Each number is 500 + 25 x the weight over its row's rms, rounded and kept within 0 to 999. Layers, rows and columns count from 0. Numbers have three digits each. The size before them is the row's rms in percent of the matrix's.

# k: layer 2 attention key, 32x64, rms 0.173, rows 27-31, columns 0-31
# q: layer 2 attention query, 64x64, rms 0.177, rows 28-31,60-63, columns 0-31
# v: layer 2 attention value, 32x64, rms 0.179, rows 0-31, columns 0-31
# o: layer 2 attention output (transposed), 64x64, rms 0.17, rows 0-63, columns 0-31
# gate: layer 2 MLP gate, 320x64, rms 0.291, rows 0-19, columns 0-31
# up: layer 2 MLP up, 320x64, rms 0.257, rows 0-19, columns 0-31
# down: layer 2 MLP down (transposed), 320x64, rms 0.178, rows 0-18, columns 0-31
k27 090:517503528513486502512451501525511467506498507520445498481496521514467476508498496506510536484563
q28 101:515452500460496496512455471476494483507484492503505439457504521518521552508495504514518502469500
q60 129:483490491486512537526443473486490503480480506545520477498537510524512554467511518518498523492498
k28 106:533547491483481493486521486522495467552528503520481507506517498491497458527504487507517516485510
q29 087:522510517474517485518515516497483479500509456476490528481482498474511460532439544514487514478510
q61 094:530472466553519515542525543479500519488499509473512518493453492482515480502504536487495508451493
k29 086:517573522509476467485508479514509470502538505508503474495508486516481543495478508510507477517460
q30 106:467494525473490540561489467508491520524494511505478508513532518495526510510521513516507516553505
q62 124:512533496532497513463526501526496491521528514465507490499497453487486455525457509484495476510462
k30 091:503501487516532500467532481511482505515491560512524491465503469507525510509477506514487496500501
q31 112:504544467474504503526534492499531492481533496502467470479481476512425489520471495464489508540512
q63 100:518477475512522526538481481521526518495530528467476487500479447494518491516515505509458514501491
k31 106:500500490438513541477510444513517473558520537507500486513499468518521514465474514500527480464495
v0 091:493554506505528472469504488546490500506519442477489527486487519476535494442522531497528484480495
o0 093:489453510494515521510463464501448507504527517480494535523561498528499498515477467503513453507480
o32 088:474511483542470482510519525514528529537472508524522544512516478470530496492468449492457476498493
v1 104:521499480501489548502512450531489532510462512494487511518479505475470488487509518512528448496517
o1 114:510479488477516502488458494521465519523483486458484479445501477476545516482509501434497556495478
o33 087:488509498528526495528466507514532522459512464512475516500475520478485515503490451514478496500505
v2 098:509536518493486518504525452479465559488495505500515506499500483471481529502467516536450501506522
o2 102:481471494523486484486544522461483449462489499459491496464443541522518477465502503511503532534506
o34 089:493488512478490475514518485501516529519461472473511530535521458530495473475477513506541479510485
v3 109:478484471515503489525494497484514512502445524472451468483537496497483498473514484546490500508495
o3 109:499497508481475488463487492483451472507498500497496503516489513483455498552480487463484477495522
o35 086:499530517504483489465478483499488529457491509502490525495484520488525497515465500513517438488511
v4 091:512470502479506512500490470513511504479500446522472501503544509500478512533479494485511512521527
o4 106:478536513487482497485501470479507504526526512464482430515491493515466487461514485487475514519451
o36 086:507429484490501546477504510481495507485508484558536504487506511471479498475513507508467511497512
v5 103:510496523481478544530480525483468527509473499503524516482542499480497510464498499467502476510546
o5 124:459489479495558486491528450477503523473522522527509510518482472507536500483464510513513541462477
o37 088:483510493498475515556471501510490505523493460471475542495487539558464517471484515514503492554500
v6 097:467488487524554487520503531505494490528490480502502518482498490503462503464517484461506474527502
o6 101:480460527525478495457500526478475540508507515511524508504531515469526496509468530480513492546485
o38 091:473511515507501505462435506513502459497505541468467479500479498489475487487515487476504492495530
v7 102:522521463505492472545481492504506500505489478528481488486465473533501526457529520511516516510541
o7 116:493458518527487553501564476465543503498542511494481516498495511458503514500473462469505484475494
o39 082:503484501505518477540516502525514464501496480496533500509486464529514524494533501541476516462529
v8 108:521509496506493495496557445485462550523515524476488473521529485496506526539504500504493514474521
o8 106:525481504508496501530507545520486476441492485528501489534432551522495484502503502490454474510501
o40 113:492489486496510466507488475551521531494475488476554536492504511464478489465509489503526539523488
v9 082:527462496485533506474463483519523477521499490547471509469471528531481499480498513503474484511513
o9 095:492509512478499506501513495504514496496500500482490476518520508496474432501512512499575521563465
o41 096:484504487504503517535506495482522452475476512530531516507462477493543534503489491541494523486543
v10 093:543521527520484454466524506501501516488553484502556481497479523488526511521487510475535477538498
o10 110:479478480570517522491440511524483479437506510504499500479489491522497513496494469547478496496489
o42 081:527527532436463449508506503514490501486508484477461519476510537470510496484501494510502507485505
v11 108:503498534526473519478476464496516501473474527496497534482535496491494448504474524477518514490449
o11 108:464467469485486481512507469486458476551479486478521427494489509532499475485494543472479493506482
o43 097:513513503483468450444482541499505525441518514519497480495503495515489516527481527539522499481492
v12 103:506560498490513491523532493509498527520491509516472504506484458534491499519482535494510485500473
o12 117:476520483527509465479542511502489512515565482483483481511545489522522489476528516488471532474530
o44 089:518516530478469513517519522531496515523484513527445514463479468470443477473478474508489458513483
v13 098:457488513499453487502486518535493473530565507445532487525518504470486491489517456499500492520461
o13 106:503485467505526477507479506455525483481471545504538548479476518494490547513504510507512466476516
o45 097:473538567506464527492494508514472555513510469446489450500505497517498475525481497493485472485494
v14 095:546498469521546490519508523451496490477508522542475474509538448510528457479528494489482508514507
o14 091:442521542497497518472497500529445492500527525499472556509500543489511461507475508484484499476539
o46 086:480511522501535490497492506486515448492494517551490478503492484513473520500477485520547473518502
v15 099:524479456490511469482492509459462511514517504460526498487487532539523514525475493508500490511531
o15 114:474500553512461541526520499534555496483461530504476521505526517476517473496498493523468470475496
o47 072:482494455521495437479483540527448525481538487495504482503458474518514488504505516458500542485477
v16 091:527527526523528499520524473520507475530497528532519512508449462544487507468480493545484474531524
o16 111:483501479479483481513531542516506549468542474506465529480504515486495515475476511492494522487492
o48 077:465543510511504529496453531500493476549476489470520517515529518523537489497517483506469516506544
v17 101:516465497485528491552488457479503466481504524523542452491500508437469538523519520499495480439510
o17 100:511494461489512512478463491498523524437497519529516470526523498509551497508498533495531520535461
o49 088:492453480521527474537492515483501504532526505518485509478480496524496538497513481507506501557484
v18 097:505490476504548428511532522525450514526466489507475492488491490494525528507480480501470521464463
o18 113:500496544523499468438499567512510531458488502502495465518497508468483491511511450499487502478487
o50 083:512486505508466467508501507498512454513481490518511554499452479477498485478464472497504535529513
v19 104:477491484559498496543493466513560533507519508481511487448511520516545504500493525506489529503550
o19 108:512519505490464540498564488485480498454492492504516537508546491501495477510517532469511473554459
o51 092:503525490483509480478460503496528467497476487489479512483481518508508470478480496494507477483506
v20 098:544493521499511538519506500504544463523499491479485488459500461481484532524497482445500470480511
o20 107:453498507534518522466499519476511544480483474466548476520545480556499514491509509487542469534506
o52 087:494459508490468457495495467527514475514491550531505479492481524467533463508493521468503518509527
v21 101:518490480480530543485530533518497529461449536488528519484510530508513476517532456522535493436504
o21 111:474504517468504478464498498548513510508469448481522496488538490486482477534499533529470465513494
o53 104:498487519513500521524489497484432494535534540491480522479473509505524499482491483475524541531496
v22 100:519505495481499493515481473482481495513493503523509482464531551497549506516503538506485547505456
o22 108:516476522510481484500471484499488504501542479538541549494508470445519497473529470512544499508476
o54 083:506508529504516465472456529566504468524433499548498500512517462517501509499506544503495502513503
v23 101:544505542477515484514469517534511515474506527492473478528564469560509519500506469502470500524539
o23 119:458488510501518463488482463476479464493525443541484491503479500536465497490500532478460501510512
o55 073:494517522502503514534549551503498509482480555498518504482520501481502512510517492478502498477517
v24 110:506475492489511500494525516494520537506518429511509472493519478439540490516524504524476526470511
o24 123:497531536462494510510520478511576476508510543476506506471486496482491475515461505493492496489473
o56 077:503497462503473531459501510457491496499496461502519525490514490499539473489488519558453467542510
v25 109:491517462496518511547524511491536525498502556524461507491529523479509523552543490550512485519488
o25 110:503459509485473440497500488488491489523494502479535508519476502471489489495479517489500517521561
o57 101:544490555482496469498480505479473500532508495551477490482472504488481524482553479501492498503479
v26 094:511547497516468494511498492533535506500465481522490507514514537478531482516480527431507490469473
o26 101:512551495518516525513505492491478493512546469486515507522475486514543499504561458520533491534506
o58 088:513537516532489545468507479505528490509496476539436531470498492490452476464472480507519486503526
v27 101:464525500495501518499497508510472491497474497490519474498479512496506504499556474544476493473497
o27 108:539490444472442463493471521508497480475517513505482536540494508458548486524463545546496502505511
o59 086:465460522519511559513505481532492498518525499467517489482543516534488479520528528468458486508507
v28 104:530469464488471486500474506497470495533540501503506582522488504494539530471502491497449534467530
o28 111:469510523524556484457521454509544480470477519506487485521519503465498479501469488463477515465476
o60 103:509506473499516504522543501514464495513442478507551519440503476487479511525516512497506509496500
v29 107:456495519534487502463527509490461487487492479506496495524500542494539522512550505497502436481514
o29 122:540482492498505502522501437508524519496488524497539500498501553483536480471492467503482517577514
o61 096:495508490508492505492528496518496465479529492506463467440522483458451473513458504489503472518520
v30 093:478479528491492493534528523477472486467509487522525511527448547460454482506516480474541543492498
o30 100:509527518487470515484543548496511519512450506475499498509493442497488498517499485571506485531500
o62 101:573511492495488511527520461473517549537543515497515456482485535482480504475495519469527462500483
v31 102:538536489497484484537537481529474507503485517506518524423527492506459460471488482527514521535502
o31 117:503476534512499477496512477547468492441490453513503498503503491502507462473484549463503503512487
o63 097:477493537484459552500540523449511468522495515491555517526534489511472514518549485566497499508515
gate0 108:473464489465515488514497478469531478501499494523489517511494516501485557513494515502532516499549
up0 102:483527527473472495471476496456484481504473464434484479537480487490478471508456552527495486492511
down0 094:564473493501488500465557515473482509492460507464486518491473517498511501536500487462543478489504
gate1 091:452504485500517530491501502541504469517485499469502450530486541539513514521479513531488487556502
up1 092:557482476489491516499524530489475516497463472522535480492486483499493551523460558496525478489478
down1 092:534475476504494465488493552495513480526493500559490508483461482521473468494502498482455479495504
gate2 099:550482486475512483482512457505470520516499480497535496456508470473494510495536546479472451493501
up2 099:482498545501511519463502527486475498472507475507533516479511503475516459497535484496469530489523
down2 099:535476460503532518491496466486484521522514497508500463442523455540529487509476497516477485464477
gate3 099:495507545514489491502506535447515421519454485528532515557482524510519523480470509543527466511487
up3 095:529481446479454531520528494458523476554506527467493489514510484493520492481494495506554490506495
down3 100:537488445534487519462507464518465494506483499488490449496541489509478502497539515479484509516524
gate4 105:506527474497514509427464463509506463518504505521514529494467470508522499505521469495531526496517
up4 103:492478475488503527468493524508510482463495498474484498477523485500509442556487542497495522534530
down4 096:511500465483493496509492488515493469500491494492488464426532465506582503500516507509531512493500
gate5 112:511495502505471481503559447521519513512465536519519510475477499490480562527516474508503487553470
up5 111:469473505497522480504483498485496481439470500508499523505467516522494545492485479443494482517487
down5 110:512493470489526446488515496451500497501488491463483523500504526492496467477513519456517514524483
gate6 114:548466523523474502497513478497436495528501480480525485474505493491567462477457502477547487493511
up6 096:542496475511517514485481517486469508517529470500498462529479488486484528481502499466520478479528
down6 098:464495524583492499492490506485533474475466531523500485512468438497514478527490481519509511513506
gate7 103:498488518531454477496500524492443492493495505464476487468503524488498472484522512498477537488491
up7 104:481516457513489503530510461480485459489539483547474507510534493508499487505497497509557493538519
down7 104:500527531515518495475500498499473477476543520465450494520490495523528524531488513531514512497469
gate8 079:523497500508500495511462504502521491502495489510494477477538511520460525503532546533511503531519
up8 090:501543507478490499505528500483533500462512525475520491504509477500463472501538496513494475492459
down8 090:517511472521500433501525539510450528480521463495518464486456532528539547495539483457516489522509
gate9 101:470495499518455483485496541511503480505528501492476508456482465500470465446513483542454507561482
up9 105:479486518462503503514474525517515529501503487519444471488500478487472523484464474494505505497516
down9 107:484512491500446499507489495489480480501488509498458476518450543461528490504491537493537500482467
gate10 095:500471475558492497483472515503507550506482498529527510497521455453510476441489510474498473494482
up10 102:496471535500484486497478507517509484484531505506480540519521502480496495538489451505432510510514
down10 091:509470538530526518482510510501530499495463535489482475502453517524494521434512498474528496464512
gate11 105:517451484491500492441483519474490474475495540504491500529497528500546493475495474490464493552521
up11 099:482495508546526548528496536494492492529503512484489500462520476484473534541502523468536497472517
down11 097:505535486476478498497474487502527534478508502525551481514505548497525551468542489545525471469491
gate12 109:541490501486499528510513478490513538519515449474469527544487467483473484468524459516560509521477
up12 105:478476487518419466438508554517484504452484504505514478515509488476504505514528509464461489520505
down12 100:491522524480502513507490514467489507461462495494490486484506482466543493530519487485515551555436
gate13 104:471475496520499500510484530543497521487480515488526505477545484531488501480531499470462492464453
up13 094:488508485469487483541482518486545526478458464494486518490486486516493475494498494477482489518465
down13 093:505503516498529533469476508470484559536503549523440523499492543501487471497495479522513478536518
gate14 095:479535475504518507477486515515506483475531491551516534530480489477451477488497474488495518500474
up14 101:508502541494509510463530500488510493516490512520536480523556465470474497487471516521522476468528
down14 101:465475498495471493469506513478525468508493516478496487503499456482509543496549485500467539485553
gate15 096:507462533500496469494522473509528482508505514548507484545468449508516452476500510506455527488495
up15 096:503517494514474513489532523514543534495529499471507435471499487497449491498549509540501469514476
down15 100:526474500468503476468478494487534523503503537442495495493525499490525516498431462522504513473500
gate16 097:518548486517480512454488496491523483517502502505500535474490499437491493462487478511506490526508
up16 096:522545528511514462511468505500508508546500446507489521491517460508479499509500480545468516483520
down16 098:482507470484514491503511506483543519494507486528533479505526502498439475473530471489508495526531
gate17 101:512493462465498482508526492478523547423484469489504505474495513501512517493481460498494485489463
up17 100:489508504526540469517529484473509479495458496485513471449451505528498470502447470468483492503470
down17 092:497519519494477472458521501492487484475520487526516527502503522463487491530496463511487478500537
gate18 105:503527536498459465504537509516514477507510500536543497488549497474497500496496520540498468554517
up18 109:506457485492507573487529526469480497476507552470506516485519504495535507490520503472533488503490
down18 107:522452477530495522486489491512477464472485527515466531521475501503498504505446521539491490514495
gate19 090:467542494554434519484498458503519518470505483527465539544539484489475522527467491494524485479512
up19 089:570487524499539512498528540503460488507515548491510490500463570482508504501483497522455460519473